config.yaml
n_layer: 13
activation: "swiglu"
norm: "rmsnorm"
norm_eps: 1e-05
positions: "learned"
init_std_qkv: 0.0223
init_std_up: 0.0223
optimizer: "muon_variant"
lr_head: 0.0053
final_lr_fraction: 0.0
Each number is 500 + 40 x the weight over its row's rms, rounded and kept within 0 to 999. Layers, rows and columns count from 0. Numbers have three digits each. The size before them is the row's rms in percent of the matrix's.

# layer 4 MLP gate, 640x320, rms 0.0794, rows 214-313, columns 192-255
099:490551497487500518487488593487447480581453587529558499538514584522501476436504514461498465520506501577431520469460557481519527489519444516484466484537558493596483472497501481504469504479453517
097:484519470588501481521454465503453553557593462431528538477497445562566483489451452482535483457432530471506510517500515494457528488524491467516536429583432562459596507450513429514495491495474553
102:503479521519495446509501481552460480481529477487468502471490498474494516479541480542507508496532536539564479626535469524437483521511501481497459441474449548450457483509465502508491506482548515
118:526497598544551537512489547439553534456531607504564489500476532501459548424515507508505532477478539492456501451532510487540478459548494500508458570473534530475441521484521495574532487463518504
095:531536502508523581519456442486432479588485426482509489461498456536477551485458503553440438517557464515439496520538526499397476503511479519472513481516516458508499439421496467405517463501500509
110:518544488548440430513559491494463492494503588537493483507518459536531486496491535491506503521479500444553492536456509515491514516507485490413466523486524506505435522529557441440472571548552515
107:548567509485543543464409504470418486477459521554506504513485467561477535468416545447467475449544511450463503483473482470621495414494489466467448494603487496403468511466481533505532527456459483
100:556533574514533497520547519497482574389591449481437457496531560464517493516484488458505405480531486455430479490487505502516494497492518493463477507488501463449525489464502465515467503504446503
107:482455493548536503492534503454557533428526432513536556495454468515460556575420473543441478506514535510512481433490496456446402467525497556561492522491507496440469518451567459496493474537491552
107:492523495558499543512519510573492529550549501450556446547455465502555480529486509535536532491473507504488549552468501550468467571529439476449453494504452499526528539548534509538504548490456516
101:511482481533512525505505486443492543447506495460454483561537452490525506490518448549532513523466532481544488538581507565499468387528481485503489493533380476547503504425519428525494520451549488
104:512537525451554571541514492529490487473479505441512472497495523568477482502469480533479556528450522437486507539496498486488429549446550430510463492501511448462545544521574515503569398515502498
097:550573423471512449473472495538497427497368492476491499479464525498439501539500548512460513548488493490458507488459490434523478503416557485478500476571491548452510511522440427471550474492471491
106:545483450544492507486529432540585424579488477467502457540496501526459466544505462433530511553526485509530541467552523563502482488535517503511539461529481490462478524570475523576455570548438528
090:467429434535496439479460434536494524462536514521454473529447475541574529451511592516532472472508510512515512422467515513488540501482472482437553457457503451445499473470486532520505471522477531
099:551487514477494431503423544441502435501500519519529530429503501508511396471508495450469553480507565496430520502470435463493499475520480460477442467547425548465447530545590550539407498450568462
095:556548519535517489461515429390499531512441523501521549476506415492439502464539520523464537534519489472493511426498582457480462545522539460507531436443449547475501496593481513472419481486474460
096:564538550549517496515492489524551531549480536574513450518566500491515486580519563445538487475516488549505459459504482560446481506537535463467492507479506543500537523479505482568550482538493517
099:460541458539584444415492526532522510439443466482587507498373460459513465473508550568446413519563540554473518460504470540487576443468471460536547469472433465509471494497442518541482421450490515
099:435522506446485512533549485503447442469497454543471545505476504549479505567529518491453564385500510517591513438548543489441464441506552552526495493611473495547515471468468453434494467528474492
095:485563423461409468490507534529535466542489506441504555535490497472475594530489496445471493485539480528466529516578502571538569462538468526466452513533486448440426487574415486539476544517481494
097:480498524537511474590509597559542533483523492418498498509523462480502513422472475497548538493562568525480484471492555552442508455506502498525531494477533529548463505470441474482510526524517463
097:467481457553471522571527513520490453424402524461557524569441432520561523453496538507571495527521471478470509508488500498450537447472500491560568576445495486489519508506581508492497451518558456
106:481501517526559542523525437469498513520507494569522467556508447504485532516550504507468457516573484519482426572513513493545486537588418516508555490549483531469486570457518451524488493486464462
107:518479487524439524459478504506566445507506439474490501484588502438524523436491493579539437560459474515563491493400550453528534553541548429515488544468434525395467506461485513607494467486474525
100:586533522584490465499524529508499585507507508573562460545498494497569482503494590483513431492542472485463460453500455485528470551494577454489384469448484457432462469490542548537422544559468482
120:506515487567560484462490504541489585548485497431518506457422561515550458486495442510416534483522598501508503509395551451550460551486501463506494469478505621478503530475555453454468447453510543
105:456463493536548442501504483460493524488483545549606460493522496512533509466477420439542528526515553469459532481479455482508425478499523488457499630449471481487541516473487450546514439485482546
100:528490514518469531477514546559450455525487484423536499510527485465519476524443531482456483559554508411478458505485528525518494514487478472469467527518484526546504535548554528484498524569515521
103:548494522512468445577496536511446498566527510536467502436444530403486533550468524510551495616516501492471541500478540481442519500509512474511443563541488420493455508492516485566552511489578560
097:475520447483517462496477515531546423528467487487515517529467562531422543502530482513458491537519543483532558552505516427546455448450446477415504496489522555531491510545523484461498486479515501
097:519493497428543490476478497495499473515512481476480501470527490595500462493531487555394568463438460502470524475563397511463505565516467488498567591548488497567513531414453508500538421500525487
100:437483494500467523539532597523572536530540521468546475545518545558522483499426495525492439465493523431535472518520538566438604474441584540522579517503516538527446475511570510499526560549504503
095:477454488513499490459529509505547431480524447546475566468493560535549481426463483416419436557560476504567521523516445435525498555437476478533491543518523528493440557477492464521494583515461475
100:527495509499543429514519534497460440495566469477514474530472467530494502516443433505480536536499546499550511490495511491484520533445416498452543446434479446463489442487549507542492471490476492
105:529438423524544552535409505470503521459484520498514582541546456484493545488473443500499447486534484506497568468528500553462450550523553529474491517535435503561592548509484507500528499548509485
097:447563492540471492533545541447499435502525472477547559534457509515487493465440465466494516483463532503553447548495529418463473455462515565515553493492538498497530533451509462566452470463488503
105:527466515467500534518567492521517557529439555530568473529475600520460573544523549486471564588518453564470583548502500486486500478497430536529476522502455521532471470513505524504508481521523556
101:523592490479449522487559482552568518462490455554522428440531426549510536455525554545526421478478525466553487506443465493509513535530517460512498496534492481468522504450513482530544517453575513
110:506547571453477510494524491546440521523506516537549527534572527468491512487505437473534477502521476484515482375480487482484550561621448459529559553540414465537497523548501517467516556458482503
095:403481464533481515523512531470510502461522479519478502511382525518425441446443545480579521534541403517520490541505532576542538469446538454463489524522454467489528515534486527560508499473426513
093:473499500548463473478448600497486498472417495504501537487464514425467456509492548513534472476496515511516493583527468445459478440492557503549462489557500530525543529518421569496539499476509508
099:554448549498499499476484506495541484513556484484462504512448471526490477501476522493444491446522553433497541527529517549505572456517547509525536515451500427462426434423475536355539559533515441
100:517486497547481493538433462514460505459543460544479525525509469453591443522439559430445482507516529473539475569494558470493513466484552540516483535500453542540554539501556459510460473532501490
097:475504457521522493553484525495531453429534463522478480589491521519470461458528455474498472505478481589484490513496472525504487476467533530520480417471439470467521523530543500550456508469500513
101:513470476540562481611516501421520521513535476502450514484494501490445496490462480508494494402500533522441452503501615503415545536528527483449520549466482501410520498553505523543470502492462511
097:543512490534468489550507460525544534501504538486482512497512493499492469465545555538514544520515522521509376471472446549517532513503438532502430520522423466523449466472528574493488517542395472
093:491470522524564495504508534489541440537498516561495499532468470532507484513523441514415462496538510455435465471453548493489495526471576511534504477430510565523476459505495486396521493518445519
108:464545487542423508495476522523528512483527508472545528538500477457442523522518495483511537541462590426477494486500525437524510529428470553514498474465420467485510468405451474467533484508564464
099:486508515563521507448524457572516480502514507495508458529549476526574399514511487496523434504531463504450469467489478492423555544484536526462504487456490582482522451585519542475562471504492497
092:546531487481514522498439468521548530490423483566510426435518508496464527597556531490528457539514462450479552550464470450435498517557485573456463464487499535531541437456502502462493404484439476
101:480496499546538526462532501521492488525508485531512544516508462526540479492480534510448391472514542499534451496467504487510493453584500531499532441469477588536438532593528543474508499512484466
105:544548553479516440474518502458539466581531507529515569546535463569453535540502458545455413445472554491498545428446536493526495531504430474542567519454396554524535499488463480496495462524460474
094:454553521562484522498493415558476490503529526518518460590528550410490494552502587488502470487501530514491447494511546433530512467521488525442481448600560505489443523503490482470518460510524521
097:512494531491500555521532510476529509441445522502510534530506452525461523504558442499558479525533463534508509577497589474507518535559538509534551505508503394490517465481511476499466444557487513
106:522483577531363449541455509483477427530473450441432462482538472489488487469498466444444505504437515466495519483507516444455473486456439506443496483458421452499441495569638477492512511523493539
101:508520488421527554487564534520506456529514505454470423462508530446473536480511468531483476488522506492483493540483542497507556480468513514433497504535494460438501501437502487451487498536429470
096:523510459505469572487509493498449475532597553520473471525502478523549492414509468574490476440492535505470521529523441507529474534493526546523477436484454537484466542441526491510537557486467483
090:486523519484579477449499477418578438579487452522495503426520477500481509523492514501496462481432484466496399523506464471537493564529548532518506464500429553455556456465452432549415502553493519
102:560474472576473522499465532506531431464490535523510503466579431438468567444518436511477482519480487489458502446499456430581516461505489519445488518560473523490528493497490496429523561529513460
095:458454551473519470490468506508530490557497523482524465506534522444426428460515500537413482480480578454435425533546519477477508511485505460528515500513462485469485487447579427423493517541519409
103:550517500555399513537504395507495504504477562491513525475573488445457497403503540532519483455475551509483555500549448488464534502526501548525490543533474568505494464561494509507502493530473516
103:591581455502453557522526461451548499486465530557542517464471500533483534455543517562484500507500500459549476544534557447474528519541499512563481518493476461592565431520528452468497444502471434
101:476513520553571570556502535533444452518559548490546490555538521495529529423557562537459459517484481566549497446538514551519457474524464452497461578528529534465519539440529498463487513530503537
090:507430448501498543467563543494451563527467573406574461431506476517483455423472570487507517482500549443499483510525529478499487448505434540415554517528476469553499537540498437446488567481522525
093:495494453494483561494455525488474490493595413454492511467382614495468519427510496516489481525482511476461490472434528502542511470507464483536557511532512532499463452548521471446516516464442539
103:517507547514470510542430454512501597490483456480514498501490519501500524461507518483559531515504525468478492425534494501522519452480487490511483516473560579421479414564515553503538472524494544
094:506469526543522531519528493462525513483601488442437490504490483500581547426511484405509555543549508531561509549480420573482507482444546540473535480449525483477479485447490539475491533512420514
114:461519507528596454440486508510465521519436473486547469442457515543451432539504475514503547507493535479530456486473511525480452529511466532520587549478536525485456499450457477371491488474490563
102:557534529496565528520551484570453472480590536560470476491496514523478517430584551436498494525504541438467567496460562496507459506496553524413492521521441518560456513583532567468513462468543545
101:536553455487422535509563468488450511506532503437503391480518513529566503455474488498556534427521405525502502453555576516434441567499548459499498462506515570438546498496504526555470518510540487
101:515496527589520524561460514436524453493552541558517457546480501497588517455519494532503553469475506509456467477440496549507471516494530420538496387507475513474527433469494573566503463531492474
101:553488521462471449518483514509526539443456445453448491452535495539480506569518418546515561488505513501510399575528452568494507460518545421568494512567473539503556419488515522496506482510548463
114:463545610591515523576511516483532568529457527562516541449497513583539484551465538425602487539459511502534457543454528485458542497481489478463531545497509528592515529506474493504399507513536520
098:573488558503471568556463481506520530592536514427496488470547512474575515399585469510537484443539476507501518484418456562481511491531525455570524535455468475487551508520494512433487534517438550
099:513500532574483571538523495503437497525490516540479468490493528527504528487473508533505552516475536457496485512461526446484485420485526498455511546486456550497460489515545452518430495461517543
095:564447488589502545497580516468493484501466458451453530456560412499433482480459540493461457544497474441541436517450515441486444475533509491545508490432475480499577482512595504561487477531530526
099:488552454568461546440517479494464481512510515520560469488448493517478476500442523509462528541567596438590479553406469405487529447470493504543520542584494462490464521515478484474494482491469575
112:468511550522531564562493465494520616490505537482469526513484523473488474438499528546529412505570476517528438517482564500422495452508523487442426528499390466522495507537583499472465582458480558
097:519521478528490466525521499540460468484547546572500492513450454540482468521570571539469461557501582466496535518493439573477498497481485444483491500441527466487398456503449489512540531397509451
094:581508491498402473511481459499505483512544438525452553517452478542554480453470523482489497538459476488509469572487563516555533511470523553527604478518476500542570476429476477509471438478451441
101:508547385453491531438577433540566504512474497460517428552563453507474446491464541498438542509542564393499511507562480522513553490488482531524575529481487416462492510467541518445503523511516451
106:553516466526523535506538511435505529527519446460550472510496507561515458514516492473500457403537542487465485508486506513431456578549487434481501496480465481515574505489502499542490524442531383
099:475558506501486414543453437505591466552529481443488502468452567471474476542476450437459565491487473483489526439490579521526511590467454536515533483475458562439456475580405502479527498515516494
105:491439472510548510476457508402480447448439492520506520448558472485493559564578482550457558474525534457482457392465522515540526549563486515588515477478512512509499504518477578472537502508508502
099:538451471477537530524511525492534438551456501544522503538591480485510483482498487517500536493429490510424523480562521470421546543536506417499520494463523504438459512504543548476468479484496554
107:484509519616468561540406445479469497505472526488498469538550486510561486519496546506434462485505556486565509501511525442516581501485511524495578458516492481601541545521507525586470525543459487
099:505533476573520568579460470542450479536395467507488527574638519526512406495506552561445446486455568564489441484521491535483487464514454446512581492440524557537389498507436537476438468465485482
108:597487508525503586437517531504548554464474518485524507521536526549458551417565489532484490444465484545434506523516512507444459413529453593438477506475470487598544515476475535507452438547457516
116:505486492546538463547441486498504505448510468501459546474559540506494470480472469503488497496510519546510540438498526485504515533532470518484507425488508445395517522519441443512441472491501493
100:530507489507410526422499481391508570513559521563612529481563472481447446509558553538541418504484539449457530519462466438550473527540498522464481478496477475534501566504450441499534558553535522
093:427470415468468486555426452564532523554552441497442492440507532513498470513562462457567463495524519496508475483544512512501547571444525529583549519543436487484510537435483530502532596540523554
101:534527516548491528592449522500468461497509508421516463435481520439419520394449438476501384572455490538407454488483566526465487479530528484424485511491577476505589444493462463423458517515464512
105:561496405474573507537503465495514592461516471388506393431499456493523481527565489549538508488508463487472449477552506484475536485498489502403520522459486534497509492537581480553573498417401445
103:564523544592539503472495461532552472564486542499480533482508463569560425472512480547608503451563559585517494512451508474480532466517494454450471561556487502493530469523504590446474522477568415
093:507521498562570491466497448537493557447543498479525427449480489502510500425493510504443478502586500496578506532448430446524498499478480522497494478444554501499483533406512499474483432493482532
105:553545471493489488498469548481481506456457442457500390452508514508453457581446434499429502521556470473484480519549529490536540512501509459538491476543443518482422508474527517473527447500574512
102:467403581559514453524533571509618584528534480466486443485494521465488393511483481575455570428508493471511498472460495525502515447546525482498431449525473477541486481451565602483479529478512535
101:552525494502515534542504517534546521592466477529453509491482507558541514522478490546505505476491487536457518563576515469477509479515532570507521486566487512545451472506523538494458541507569477
106:488486463579483511530457502471519488460474415478534425516457487556487494562523455535553464445536533518485505443522525462486498474509521510566453479518506461503490450424531450554530473588564510